From a checkpoint of a small transformer trained on Wikipedia: width 384, tied embeddings.
Each number is 128 + 32 x the weight over its row's rms, rounded and kept within 0 to 255. Layers, rows and columns count from 0. Numbers have three digits each. The size before them is the row's rms in percent of the matrix's.

# down: layer 9 MLP down (transposed), 1536x384, rms 0.204, rows 628-663, columns 0-191
# up: layer 9 MLP up, 1536x384, rms 0.201, rows 629-664, columns 0-191
down628 106:103111141114119122043154131120102120155105150017142156171114134089110122138106111136125121126144055097138057128099094183142204170149167116099082220183145135128098156183136140114152126123122137157170109143111114096139078151127158142110164111187102149191141104111102115191131101169103090136189142111058102152083119076155168144090106047115098128151163119118119106138101118151156159100089157103128171117131132099116177086103169143158117114112135111173170100095135121129084121163084117116151122091220069133120116092126134088130152134168127115179127088088094126137123132138114138115
up629 097:160148163152162167121175125144156160137108171118133112077090125118159093115132105091060169142086113107156154151151145160156138099151098173156137085095238153178144125098104098113096164107120122178101163118160130086151138099096144111105110072138136109214078085143154168101148142148137087155119133131129166085165123130121120084151105102166137110087164181135127124136141160170090156170101120143118092133132152160121188128163094089109096155121140156130085100115066133156166105016107055192100094118170188159113141168129122110131154173140091141122125098109201142120129118158140140106
down629 103:201196086099149103185167059099171131162134135150156176129105143068193123170152198062126144191119142113116096121117140104074149121116088140142170144167178156110136121115127078196163093136142173116155103145089183149124053146134098129124147177217144107137077127074149117092155091095087062124156086088165090150155139175112142121113147120082137121147142152142081080154086055163151161149129081096196128117056152110164136083029129107125139090180106149086124140103125115162114084124102094196132088182114173152131108128157114114139102118108113078107150064167150112171126162131131164120
up630 093:095140139050102083157213200165165117174155121121146190112143101135189168132151164113137118084184082157196142142080104069151105128137060177141162162124149091124098153103100167147134132182101093077070137126151168101172178146171116134152156070139111108143128191132119122107157127171098141168165152098118073145144096096121114119145050103149127127126154168134125140140104105068147139101105095124137081130055161123202181093112128122057099131122139105134090086170123110124182122116190085120134084161135143123067171121087172145071073087128119185134154137092140157105135136108089112135
down630 097:134139140124129110186154109110193144117166105141153139154115093112147130126077115155167159112134102111163109110154190109145106135106132151131182115110170132108151116153117123164127073099057086113128124120109147156081091136149135115113111118129143145100141126064040108122058161073121101128139165086157142142168163133123159153105095098155127165054095138136148135095173170133139180104124174136108114127097115135108173119133117046157046131133120140076140124208090113154111126161171122136176103157119200158123208068092106074095107141074116144124136086152142138143073061074233118070
up631 106:133150122145109117139201029139086120124145093120148118157155086129097083158194148073121133126099144080131108126137128116107114107138104176170176098114135136115126112151127120089096143144169109175097048108109150116155161170105164140130160129166098146089157105073089100118216099185193112113088062079164126138134144132115159109137116126061154140121117145100121144114082177135157107080130138186124143135143128167128113183114172179165086135141224136131109159151160125188147113145064084095116132109098192120141150145131173174130139075186104105115103097167131099112129151152095160119
down631 111:116135147124089187094098084106162093172138126088126143139130079175162064147136108175096140183087116057116167063102092133133106120187115183163133135162119170141117119094141147124139075155125076097135120097045111149087127169146127134105034121176064122068106112099092054147112151152102141058125132155192102133104162078125131142124117154183086100114151078158154129137082126115105179094153108163118110120123110148068137198138116127138134122086163127158142185123107110131158129148128176077129140166115126126173100111108132130126070116128150163137107157108090123103120125197059070179
up632 096:096130130098129117109157152128155083141189128176109132190190152169149131149137100173157063103054145104092167163155145124140096094122121152145100134114090121123152147109185097126145110154089150129083106144107125091135132119056133097137141097182133110128079144143136147152118138121107134092158060175195136131083196092044166120207086109157157122101175128097130142142109113133168130147164170107092083062119163088102080109116129191135169130231142116113142148171092126104124117092128111134047124168110132146102160135153103135111133128146145136071142074150214089141117159098098091159
down632 097:121150103130182124144171134074176158142140162113077107125121107152174138176082121130103139081142130173071092176124190119057141128140136138077108171079070120117166065141127119121114149113062126157146093119169074099126165099156174141094136143141175097096087125130147140161113120111153107165134195086101143138108134160105183126095183133195147069109110092172154118093172120170111117091089106110144143062186116101168068141136078121090152148159124121142139092164131185122166129088125121161063128163176095138125168128096129160154108089134152105086104149073109125102091133124116121095
up633 101:106060201109185190100131124108117103144131131170086066160162069079120108182114157172149133137076131171147142092120112126118127110154110147137120166115136146149163114201187154114124111076142106120057086098088157124115090090106118098144106146119081146097111178071168123133119111076112125129117162071126172122104092107095113153067066117092159172132152105164138146067174135146130106118082101085125139109098140112140090114107120134104121168098145129085092208114071155092160090165133208151121083069175129226086102136152155146191131129118091163094199104108156138131124151129158118128
down633 107:169137232158136103082103114117137154082110154158129078132132119042099142119156115193105156178144063074095089091092096129159184108170103129131114150092148165106134189089181125118117128111142141180136149099103140155105086126149131113150066174103147130143149131147199110101131108121119123173142144105123165085132108151153116173129126127125115105210119131129074154171124074157119148127132110140174080100178101147148152126155130115125124126124100173126101061063170144110167114177185117176125080094176132146050133100137057142165147122079119130181161092178137169116171154151134120165
up634 098:141096094096100075089140123183103129155178164128223138144123091129103164130086178091109128192084133081110095084100127114150160133146124114130117129176098056120109128138090198088167135110129123145186084117161138066129058121079115076109100140127082170126193143157153120184123111176101156115114127142109134114175124148165218084167095081138144163096078134173145178107094150122134129158155097130134148128050103138139160145113143138130154124125158145177137077175139170126165092101146124098114128129130182163095158113083095172131160137111149086171089074159039145136123131105200100149
down634 104:136106084072190096165104101126169123094110174042141100163126167152099131161179094137100173090156084096167113129127135164063132147095116207134153121069159094139114086160103124130076151143155138131134154113100119140128103106098154211103118114089163122152142138112077151127206143133093116084053185146107132108139114116115159177111164103095130108135126105142121113118084122132195135162088031170041133118100177118095156162163159109128129109137115166095109148107100114127111092138103091127193150129135169142092168163081143159124146210074139133080056083111142118116107129152164138149
up635 100:130109121097087110156112140123099138165123054091090172147179093156186142105235168097175162143161153157117086123171114094110112068111153118125140116108100184130142167157157171184105106149145100141173135102087085150085104114145164111066116132107133122127119129160082078110144104142115121090188114112110093149093125062070066143106179140131169084050111079119174147112144099093140077126204075058121100143084069139159142088133161140154179137108101188136141111188138158082136130151100083083131103117149080146128161132183149128102170088141144170157081199196127159109149090179156113113
down635 101:089098107128151107164178105086127163120145142102070105077148158149155086113131170072118123139136100111138167164157177153124168148085102109128134144111102103164119148171172165119125118147189110192182150157047163112182127170176159194167145122100097127113158183138145166118114105147120187180147144131113108192088141113136142187184171138141084085124156112127061072062146111129127143104137115085117120096063128109097159145139142142065137122082104094115107145090167117106131089162092157111110091113150037124157129061116057138111087072090096114124151152145101114122063131127073107088
up636 110:076185140138126141176088125164107131105162100173137125145133228134136098161095138136157167116166130150144194130153165105143146168148109156167148188101135119152136109059118125133107131134150178051134191134196155096139168153115095103129121163105115082105141196078161102125104087171126098131116134150120156139132106090036179164101146122113167141090115113137108158046090191125059149188163069134134166082127087114100149115104140134122122131121133141137109135188147172181118124109125113150108174196122156131118034178111135113166084097162111104102124100131172092151133168066122132149
down636 116:096129105097101199120085163136108121145115126080168157070176111145119159156085138141130090204184103107113147071090111116133085116155132161094041207100255078211092111109122130091114087098132162158139071107165122125141135164156132144138104120131143084156136140138153096164116163140104124148160072110172098134112163153176113168110124110069130139119103166149123125088150138106103202111086119132102094167143052120114159087055143117122060176120089081149115131180123111113169173099150141136141097158118098172139087152166128147111089144166041170146148109138106084130155173193102150118
up637 112:134123106196120120112149127200092103152100115147083115059161168141122183095112093143117099156112118152156162121122112176137074153144112163112134116162143075119174077109137137192201126121176083139110084093150135138104127147157179156070095145102169134115185104124121143171086084081108165157171128115105145120141092130098180144112119134092121135108171065091053155119117139038106131097129099222135154119117162124124155074151113179107149145133100108058142078117157132221107207152103128138124077135173126174129180107171075152129150161118095157145072148120114106096168108086164122122
down637 098:100120116076162086145122165111105155151076135127108146170148138114161113142118092060116154126161130131091105100126157060118180126157091103118111121067129094139169140138187174121157154126102168185166142166081084094108137089163151177101201159126085146124091129126184138151133084135087139050125137118138126135138152122110089145140154105075118094105095074141163084120145108147150118137145135141162067166075106111093212088106105124130133109126108087135097098100114152192116138097133165127148086141137133160079113146117102093203138159127159125091122121118141107161111076144172125159
up638 099:078099121174086112055174108108125153153094137095134127154126117082145076095083124176188088134106091202086095088126085144123201108090108169181125117129123086115128124128119116175094104120127147135123136148082135076099138186099142146091079106083111135082104048122100109163093113151090133110124109083094135123168129151143098190085176073152090212160129165132153138179118150146121104145145138132182102087144181138129059147162137118105125082115144083114067115126097085173197116117111104124125148132166098144130135145152096109121148151178165052168131145120123157151153084171130125116
down638 097:063124137138156167158177162183109166145085105128153080095089097139172148130103122115165079197140127145107116097108187086135175136144166183183205123142127111149112081135102091062142173134146148034118141089119142125085160115070167171101102113120112114144079104116094162128153072119123107090166108061110132106113160090145160131092106125078137081107133191088166120070136130113100118112135156196157067143092128109174074142130165088131109142085084154113109102146111065127179071147168128151200130102147137148117149115132109109097133106114134084142118151066129099130157128167126110146
up639 095:103110103099123070108108152132162096128159174184118070115064150087159108147172127136132106080106089141077145115129171174156078158086149131148113140163134110156181132179130181147144112138131095151094161120172087155121165114061059134101162078074136105116159118125147113108162134072073130063147102123119161095146163085065178163165125136112133120089163129233142089179108100100104147150176131087148145155163091129138074149104076122213103150148127132124154086119172107115125141116076121138076128153180159151114153047143097119146143132144117140097112095150164140129176151099119147099
down639 095:126090178122105090154101156124130167115172232128112153155173121124124190113123101118145179104103121068115146162158110101143191072127158125126152139086162110109101114178147111133105089111149096193110106061215114114080098159171182089146092183143138122133095153134125132138107095138140176131126155170041117113114112103104079137129127095125102156158109127152113081160147153145186152168130117164084155147095097138126082134121145074092098194099104091101132163116120102130123186091076148086145075049124162089122160131101092092108115168098105091118108060153150088132135130135093118089
up640 099:081088148112107100117097102088181098144128114141102115114132137154109125161130127177183110127115135096144225120151152176137132109096090121097156177163118124084088149155093103101144100118124102131161134096140112125153064104159157157155065162162101140178145166159103108143194155184116093118102185111133153108194174090133091097179164147110162086105152089085127124126157141119154152100148063108094134096131163130128098104111144128140085118186154173100147126163128090186166176171103125151181072154160149148134177050124114189163219090126181080089117154096110156129154177111122194158
down640 101:119084088127140205109117176119166095069091161126119192143117173148095117168174099156089114114147131179168165147126103070118107110153160125175122167175132124136129127148171108125114061112096163089118128186133179107157123102144158134119159137149156140117088168085146180140148100118144126148071117090155145135120158213124157124125101156152141108083167114168108078121166120149098107140123147095089190156105100178119133144139121084132121030081135125188180049145131166156143105091154212153097058125110135135134077161135111113119115113129119107204106141123155100123122126109151148163
up641 093:115122101153030152143147152138146069122147082083070127204126128216095155147155136087102151119128157134115106187097111140171124139104156096084092101143133133142122150160171202134174151095119145164100141122143142125109091109074109131176157077108121150133100129155080104096124150126124094142142123122160110133095155128168107103087132106100143121120153141160151178138144165053154151157151139077160076105130150140142124151109122148146152157162057123111106176153084099136086152089130038117115158143165143126064140194160148125125153118085143138121165120122154154123096183078106131134
down641 086:088113155115128077134075139208130107129118173123132172160128083163101145143137177147118111159180099176130138104172160102079115103106140058100094147174064122135156143110088125085138124125112131146109161130100144071171134116203225154158088126127175105088130184176167136137183162137121185106066074079103091146153085157146095147137110150135147113155124106131175100102064095146102076141080152122122117084107129128112139168082083090163161109144124146123134133102176119112115160088173185157150149147125186096153092141138077123148113105109126099132125205126086149141166168176110147136
up642 098:094120163090160136128193164133105107162107123157108073091168168155091110128122142111091145140091115153077075155158036118140174116118176139175126190153148161123128112127082157143180149137142117107090189079106092100130178128117125135160112153158120152163112134073112133157193121167110157149116135148130127132120083149143153115092177127141073137147164144102115110103090132100162129163167151113166054043108203111138121122180123133142113129185134179177134091150203171066131110135120102095210132081084146157154151131082145110100117136093104140125159100134119077119110075165144120185
down642 098:058138077106113104120105148171197119131064132142112083096076157133120134143102101129089126122096087165135162111084132123156157125113180092134143147195188203125119120145059117154095090108085118125163139113099176158129192191078128155116182191142171139144062156144173121195126125107128096120167105139106109126172120102107078081156138139066127090151144133149202156115172092120194124160139150106130137095140108170167114134054195126161113096200113140165112174166168129092172141096150157090127133128132107184163103152168079137113154119132137171155146083139119093154091157114127083193
up643 097:156135126145087081100142165162160109193131106116132158096090144116084175070129130157166117130134089130141154095103057106129170160151140099093101101132150103144078116117139155158125087106163104109166153194110118127090126139114111146171162142103097127152202160079111108224081170173127053142120158151118101153101130071106147082156113130118122069115104122160122138148095133139138173093111104160132109082090158129149109171144159115137173103109135126142143153168176114087123137137156207150172145077159144141102218185115133114100049130118131132111146076135122136129095186049155127173
down643 103:132125146216117112130149133114198021126136103142126126124108107132127115160132143170196110188150197112128131127200046188079142123140141123114159100153064071124096105114080121099079148182101169130158107125122152123145141191114085171053108159117139158169192162151122117212134144108070085185158061169111153103167160122162128178123088147136081126103103127162125156166120125113171145112103119130104156155135142107097131112142119104135148133141101145097112104124099107172132118121143157081208123132146131123128136123112118142135121139138118121148123118130110133154068141116129129172
up644 098:136143086161143057140121163091123107095092087155173125143133141121157080117083113080137150147134181132143116061068157099062132123145171113187098154126091020170194089118139135113139126130140110154100131110148146118132152117123146167140115112120115044038153158143151139104101123131141173053158108124091094163139084103117110083162152109134107111117122150183132146157149156159133187129184114196127167173096174161030105089149158193106144086140144135104112149107072134098101143151147185135117090164142129120075102126103174153081094126127069136111141088170132178112165174128157135113
down644 107:145113145143171056127100132134164134130162066156117112154143091105146132141150108124125141132096101083161139158171147129050128110183107212140155128144104155127170117143099138155195108130088102148139139102076079110132077153168116177135145088109102092163091111107209119109105131142100165138128130059135158159124085144114112144129071090171076130054136160170032131091123160164114150212141154134151188091138165181121146152157148129122085137173138152177182198126093140133126110121081164154189158118137164099148091126155104115102106108179110142115169095122153108118126099107101164170
up645 097:191087104181175152204146216149101138123125119110104076108117136138127180053138120140142092087123149057172141110112149132199116132184104100123072157116135232148196108125103124152098132134206158148074090119112096098107122113121148143135149121066163120083162117171182132121175182130149077137068155164158134081180126092070132139160191116153105093161204131109159189121105135158137139118168120088174116074068129065058126105108169134137100154091138111148091154125147140101143129104095134140118171207174145187142128178151142151104139118129115134125132110127118136187106109155179109095
down645 102:196106122161131055124123170155082130088135128067120092117132169160099057121184109143089163141159158067089146141096092098151118096149146125105145112138105188124093107046135144170102144099129181136085053139075190151098121119048160112115108164142159146150176118141098132148114155112115053088138141117113059122135200116118142167113115123149115142103182115101065141123144166169136152086136149127091152090138116050027162122122126132090131115145153118138140146136144121076134099082105138176129085121173125057090120108139121101110152121177126171113087149134083115145148086140106188176
up646 093:088148104221097086127117087080103111146114119207146141169120108093109115148146158124127148136116095108159155123135105098100121158130157154182155075091142053199073126079155113140107169199132083153127129138066104124101109128166103116081143083135187122136125150148089156136154170044158114132085140150136127073112180095187120078129145103140125152111085061161095163151086086192170092081132175071117193134146095109129138169109176082184125133129145109103162097118109091093187109106105097151175119110132090179130131155096175117119082138143177127113089143110157177164104133170127123152
down646 091:084107124150175115179143109090103134161120232095131091110155095167139179154135112077087123130123135100132188179191162110113183124171132117076150132163106080134152113138157168111097089108149168117115096112111118178161159157131151154109095171115171164098151170114176155118171058181186110093148132153122135148118121090077122120148105179100136115148173172148137147191063111118124142151113159143155107126132136141101055123121128155168140097132090166069115158147129152117058130077168112174133100175079111105135152173226132042146144127179123145146111122164174095176113158076123099151
up647 106:184104182119080152128170166157163151161148162092097106104161121089158070101137112118166153141085116129164055109139125104132170140129048088132159118154115110132111111120116168125155145170042117140169199121183180087071058178124115110127106130130178132144158152078116161146156114074066126149134128120096091119141141165160088128144146153160158110129086145110142114130173178083218120057178092179186138116133161170154135090109133096025116139151135123068167127150155173143161091137113194174183174101154151142164086131086121117096077108155091149102086093171160156101187122134142200087
down647 103:098131101096088163138131116106121137135140144097115095193124137135173139149132171136082157120151127095132148149099165096135102130122112163128181096115171116154110093117118087117123109121079154122198107111153155152133146079138115176118137108141140186198151147150174091139223094072135154126179127194086113133100144173155119110087108090112153193138122123171114143147147157130116167094093105147175136191187144106119098118135139165131104178121151116148151157167121157071141111122156160112159134082189095106108171189124092104051131221149128115112099065137094120111157126085128129105
up648 108:129161135105087142156169141084113072127109082137172184123121120137119157122105148177120134079119098117079121114118158122139061133120108091181105078106164098099142140125179166109137156150088118182125139136169114072101160154131109129130025186114122154134133190125140130143132127175146124133169186114153136150080106129158096141168127122086121052065123095064109102150147122134120117146138123088141088093171173165103151167134057102074117134127108177145158130075184160154124084168086126136153118121137054117086107133131131193118166144160061081108093108159158103145116149127101141062
down648 097:096106119099144146046109117107101123081139099123148164143094088128114122143099114143152064152135089147095148130158097145081089121128176127089136122114148121093154097179161097081182128138105142186140093134133147124148132140080131100178057215101119095101144167091152101154164091159142183157129210189172102207088185191114135073141125157126074150150170104155134186114176131111127182103123132188154115141170118150140065098198158124143084144106076158120163173146120155082080129047110124132112101066160114159139129126115139047130135156155127106127065158148136089169053132154135161167
up649 101:096096172105115184153116092152096187174115114125151131121088111087172125103161139139214153122077121172192189119174128178130142136125087105154166188026126104140114182167140094115087056102095110106104166050126089125143101144157150183111138134125066165156128170115105121063092119163130149171109103120081170135164138115126126108059103098064145154091099142096174090129149114143185138151109178132151129101156202107145124161206125145137155114034112134126130153102228152095108161081108132156073086146156173077136129173123132113097119134126087119082166072156124062159140115127155154122
down649 098:160118178082134141110125163117095086091079142160122158126161127142164088135138139112099115025098133105146134106106135109111167130068130104136105153124140185185129092113126100088059131090185192148082110154155175135119102095125156076161115155118113109143109106093088092149101160150123146129100072147089174133059197105118157106097110108112103156107135067059112104069079115117120108111037111139134129088111147128151111106157159106105150056167123110137133116123086146150111098103113117194124143179165132140084167090123077077125167128097080181089130139152116103109119136150131110129
up650 098:134128074142163159115166182155100134145063085117154136111113152128183175143197176097152142089120083161135097106111153137139104071147121112139158088131115126126155120112106102114122129119054153186111117130128089151141129184134071184098132186165083193126189181134070202151151127155166147086152075110076215132110105163172135187115148079140076118148144139135118198142154160127195142102081090095155154140122099080097200145103156202108134139107124067137103135093115137093156170100113074084137141092132135131141176130110152172130119144168170094135138111110183089159104155129109139126
down650 097:131138053186150169093101134125169061130165049102122138096169097161106162136149161157134077115149143205142173123174169125114159096147112144105162156169109151127141159070136115055163122146160067123158048115134131089082142121193108108114162148155165110109148113185138094136059087099160125175114113135167141132113151164121121100125149132130076129228148160137151092103075137106036142203107113132100137138137175090090175080094121089198136093149140124133153143126136084096097163082163117154151158120121138066147164125139075177084137134114113200125093128119099066114145124137125132160
up651 104:155155126107139128187115106189130160135122172133118121084125122154078162093108103151107138153151146134135118152183163123152140180124127124101097164131133121135117121127146104146133107109173136121133088134128154053047144088005120087146166163134142119158120170115159086119104184092148094174148208100076147088202128130136227139134184092068134111147114146156109174107128067089109141109176101185160085119103137186134131129145168102119163138049139128135138172135142129143110119133132080134128116193189110149097142132111131150133158114071160151144142128126163081088185125163106181159
down651 103:136141146153115114191126126181147143145104194155154126149126102120135150158159082095095146142114137106144095102157127157135151089176156158106083184146075159108163149131122111164157155084139115110157162155041154144125121067105206146140131155150162125162148100101164115111140102055150167166092162081098090066133105165182134124153147198150071120188092131128067112079124008253120151159116154112092086121139116187087094118121129108110086117116154133133128142093117110137098130151162120092125097127125031142120141101143130143146160077140071068130142100120112115106125128125138157160
up652 112:077128130080135140156099142116165076121088146176110140140160127129190185151178110074172117155153060158110096159135144118134091117119114117118137102088107050136147112148144064110181102113114069144093090151143142149119149068141100126105123065074167089167116181149161137170220145134074126127145156176037166131168105125154110094131091154161111106201120091152095175102131155128143078129132141095122126186136089168156115173112134140075161175111103143145154092092101119113146115170090132122118122091144141146115153052117134171119106085147151094167049164094140139092125150128161125076
down652 098:109094114082126107128116090112166142143121093157155110127054063108140138128164169054132137214127148167154136177161120115077109109113158121111156091092097119158167110072146084129145099072136120134101083211130136118130174109131174170124113111081135137075107122086111120121188119130082116135163103175152138114093126145154108139199167166104170186171096132104125148192113161129098092058096138197145084138131111161106122096157123115171105174128106142150141162132069127130077116142177139181121078147154145091150181131164113077113103080121146183128180135156147119128116155190132107126
up653 103:091071180195139138179107140077104110149139137127123107129137097170124157084133110159113106120079172139161087065145106110130165109177126117115153177136152095090120117134068166110143152169164093154108166084152117063125150149147115117127139139130084131154191179112116120140124136162114167074109162151123139101090119072115182125145097110099080130160077118141187116096114163129098108139158123148091102106156152159132100118114155155121128168154156125109114181179077151120193163178137126142134088158125141177145116047171071051177151114151178101135188096140161088162124158096121171227
down653 093:144074126114172120126125181106173129108099088115153164105140082119116136167099100164145172113143119178110138152124140124114105148095091083123139105216122152101143108147092161161102142114181095107102059150162135177134129173062095090172130108163147086102136088168132131073120119096151141207183103116134071117127079150103108144137171084125137055136121037161109116117123161177186096090092131124170139117183108114184152116078096115127114150088122123123131088071125125062097142051086130137123158107054183099151116126138119092138138129101126117141121159167121144160134150145130180166
up654 100:063160144135095100115180165105126126105187135128138111130112160083215176093103104107161090141187100155087178098182114112146106116125106157112158090099093123103154042148112161132109137142056139084101103131126082125132117183126116120119179171128132098109079118086103125106082118161091175122120156116118102078196164104131104112140137161158068207114101107161138145117231128121112120087117141196067143138107139090128144158109077192090126136186107106154197094137135135114141139174133115153119104168095157143115159168122197126101127111171128130129127161031123174171123129169122083133
down654 107:173149126144131096125114130125099118169185152089121062092139130142188132100200115132095090092161130130096154131168133138100103085146148115103161078105108088080102148120120107053093147152084152147097113160127136125097144132141149129093165133132064088119072122088126111109110173056138102117055117115126139090076148091146100140157121141116111108127132148103114134110119128200102120126080119214098112156110119082145155127110165137071126095150118115176146088121151117129200164132140091157150130108111113105147142156090151080128146124154082187142131145105084137141118129126067072147
up655 095:189072139081095124106163136099176099123166080147084156121112154135130124143124148109113141155091129096151172140155110132119113060111105082113137115126135143075110126121073105161201229118169131141169101152116118106069130137183125130148147161105162099051169129140180186114091167150157140130155165047069167144132073080119090159179118116089134154137133108126098158177065158089132138137132095104151138088131127144129126151158104134106129103095167157163132088162165094065208187145170121143147165159199173113026144104122135074103132145140157131109120094120147076110129108114135133081
down655 099:101145102136096170161143199113177149143109081157112127161158096118123073129157176181152086109107119082158107118162105152107105100149162151117130199097139093167139134119111143160082119187155113128097112168167198150119094163136094180048100124128110108095144116113155182095166132124082174141130142096117091096142129139102112137100128177157127127110115153128101116146142160112102093144123109066158137160121226134152096082125067125046160045105129155130080097109132211159125109138109092135149115128141063125179113114171114181122112164106076134155127137193138150119124130122048122103
up656 101:133095126129132089143194128174150108119117171136072098105075067089099170173152141103177142178113132148127117130133119077045047161177132180134124151074148121109160152133081149152102120164175117074107172112063093163173109135113090065135103055101160099078159128159148091098101098134124099121117101088128055107151160122114114066130091145152079148129080117101108147166162213159099142217097143174119142163151161149072145134136154125160162153155134133079158128148173152168162112152137109107136134149132152163150115121128128106166130122151133148121134137130139146122115114131091137124
down656 107:094150162163125120143185079188123083154094158150121124143107060113092095141097083151153166112114072142062138147108127112105160157192192076101098174058135198146101146151124116137128126096089167124168152157113141174117145095103146156135131130167143151097147122108103130134082087092132140157129077141148070140145109109126132120078179135149080103116131121155099085123142096129090145095137139113091089114138145099154113126167157182138165126136143120149223115177175143130088087181141148143152149120072149128128115076128124109145083090105134132117159102118167127174142048079123176133
up657 122:133117127074155136139146093143169122113164162079170053076117131109181100119173122137136154063097113120191120151130127121180104074109061119154078102118155172178130108106171084097117083129144111138134151097185080134101118111197107130147127121169161141115158121144135108136142158120138108114157128103086129107113101107095140128075088130160166158162106161143149140083107110175093112113140164102152082093136115130112108105072081156183144119164119153122064181078119177108141110073188060105157165136058156152094145148143165092185186123121185130133190119147161139114144165142122091150
down657 121:082119126118105130149146132091138099081130110120112110187090155175114131069128140122137096170104126126104135138123141144069196110124129146095165176123149135161117136116107150150130089079140161180076144159169122101193126046168127150073100174171090150101107127132113157143022140122124115140129137144138141158178156094097157097133057153110153152096135141077134170082159088081179123094131133166073111131091133184139133120139103103187170124128182129109168135106059142118114134128129128096095150112148170134191050111115153166150178155117104142121153168162129135130141155228089165128
up658 089:170175148151085154126125076154118157092145147134182138108136097086123095136178085120081133156089159106057096153153125052121108117184154157083151147096105089146169106111135112133132149159138114116107174082153124070143127126104117075137134099092111165096113136074140101116125121097143118156111115153072126166213078080183067132119174131122055087192140033124126134145117103153119088148097122111109102094158163142142093159130177106107131148074105144099106182151132159137165141104080089105091131160133129146090097101118155129170160115145117089165080138106171117132077174138060142121
down658 097:132148143142065154103153094113082182135133120108169102109127178121162148152070173075122141074148107131127096132149151031127127117135083140093157083123126167088136130134111124108132109091150090127120155133102114112151142122168090160162160133119140189119178072119132064103120112110221161193082133116126142163091120104147095157082107048116106101090133113130171159113096132162162108122089149157161146145140179117146141151162115098157131069152151158084087128116120107182140124129100092085190136173138115120152161176152156077098119143058165121169113120237129077082166116146081191127
up659 099:119132144163110111104086145140134067119129155125105077130102135165088140174152154098138166153129163124135190159081136114101123069180130118159107234095036080155136121177149183165164133132107108109112156056155142164085140099128184145136144118147111071096116094116126111093137111138163168122119077120194126137114115204108097100120153124151188112099118153163104087170064146127189145095142102162121166125121192186171097191111172127096111096108155109125163137127075137081143094200175109129196192137162123095121060100184120153104128153105179100173164130087167128146099128091093147134
down659 105:081128159121152092064132150128150120120153147117160158091060123145117138082142103099098107159115157115172136112106171113144103117111125109170146092137061125163111086143107188131111128161176103076135113127041159150164194088084207171115110104157157107139146137183162114089107117196139137152124129136077161121085106126123124121168124134129101113189146146142096198108136098085181156093110084073062212128154116118096164109084193102116150150142089091108149176130141150079147108122140158093139171170194129108167081109095022151145122148113096086154132073091132150110119082131127146146
up660 097:135103108137205141161178166127161145175151122045129133136150118123092144099122118139177149122089134085148086130182156079134109111138115169122087103182141124065094115095165142125210133125111131158160101117153134139140177120075069092122216156133138131125151199106141107129098134170102179163138130164165077176146175136106174151143113143110140145121135071142100163067117157147121107136174088147079125140138099143128122152109121180146130154109062092172164107175152139108094152157138203179141082151134103105160171139100131086102108146163104148135100094128091166087122088108148146104
down660 093:060126168134121105138166178157116098078166154102158093133171131141117120114113168091130124085112167121186143159125144115090153128088091144050124144127145204134175176155130128167183087080089185105087033160124122145096121121132119138129137097122093084158103116152104113083134123138133107134148101114132116137147127176129084097115107140145093147135138113169140113099094171092145123201141126104035113105072154140120136113138174111097108132113090151157091159160129124116138106162124140182126133146120101187122200132082137116138115147161109195171176116123137158080127115114150070156
up661 104:069128105146101094153069080138141135158159100132070113142148121118168113048150135147190134142132132153140114138125147094108133087161091134146098145106114088062145131117176117117173132129075099121138061105102141095101061137114132210152123104074172159167072110117177090121140180112097200114209141112152158133143131110061163128148100097111156114132066123146039134167133121133088154150159130147137091093136124147102134171124086107091179104054144130111143168137179087102076142186083164124063099187133123194104091124141118166121150133187154104138133031157126106129151147108095148113
down661 098:065156116116080139105122125102137175169114143190163146130172114197029124116128204062144124141137137164167143131116181115167095071137071103145120106135113087145126105157111122131097114133177045120109111141132133068130122128146124093096111141135104106164102164140158090102132144147094193122159161179110147092107110130104128132076206065105152128157141100129150125138106148059120098123124150075097114156159185149170100125091114114177114113119161075145157121131167115096115101129191142150047094161089171116165130125178182114116080099160221102109088139156147173142137098107188145137
up662 096:125140196110150158114227117122108134065175143145154192118158150141107108137111176117103117158141090159126097132119107125106176122085027151206065087144127138129123100123089126144088158142154180138131191116123083145073133165097115152186119153103132114166133177124151165154117147101140109123149155159086121110087160112126131116167107113096088137096061150084122181096123127105161139143151128116152123173132147163170137189078131215117112131140117096193109113096114111151126127142096117145119097145109137143054147125157097081118132121102106103080142139121079177089098116167159139165
down662 103:158133102131127147154104196068084137089173161141163161149127107133113036128096157100184060121185166115094132101150146134091123095114059190141121156120140104154105127158160133153149134117091117121077107114154108101068161146135156127226192139065127088149124111128106111128159060121104082125060132172159091157085138122120127126193123145131129144087074141097131136150140164123169112178157100099107112146152132166120172115127118083116122131156176160078101082111200127133146148107129124089141126052088094183107195137118161126081131073105117177144088138136090064091150121131131114082
up663 095:143070082108156193141118088137134139154110124074096122022199101096142146131133119148182134115071125120095142180129096122151149138151124070109158113126182137148138123107157091120103111212136200129110120087160169155157120129095158137103155116101136107052125142091108205121069178158139148059110097090104134186103169121101166123137122184121098136119081137118123151094112128071145082106138154123122140109112143175150165159123100187128061070137100176123145114123124159135112081199137160156184150160118125169098092110139162198152132152136140152140133122103119131069132121100128128143
down663 094:102099105110144149183085109122136179103073121100100170146160142152132129135098115123129175127142137108105089112101113138134150144155098033169123149079153169143109206082156196149076088141156124125135175177141132068100187158128104183153189180112138081082141123082080137094134113084134146118155117123136122169151159097107113141083000090107166169087121130163142180083142155118126104153133147177146186149109106172145065098120122144127104143142170104067110148065175082151098126126175125183111116150105211144126138128130132117154061115141164155087060055057148101114152115081169154158
up664 102:131131147118156119066060132117102109092121155144117126085156158156172124107144147139140123070096139165124179125131145113084228118079096099144093217180173109150104058164108200104144205135161117141123084156152086148163092097154133078105174143115175115117214118118123168124110063171152146199196146089103120093185101054152182136131126148163097120119115094140126164156154113092119172052125121142122167153112146120120053126072118154107132139097104103135101175092072104096138137164113182071130112170158168053097139129177124154156141215140115142114129152180126180099132166082124101127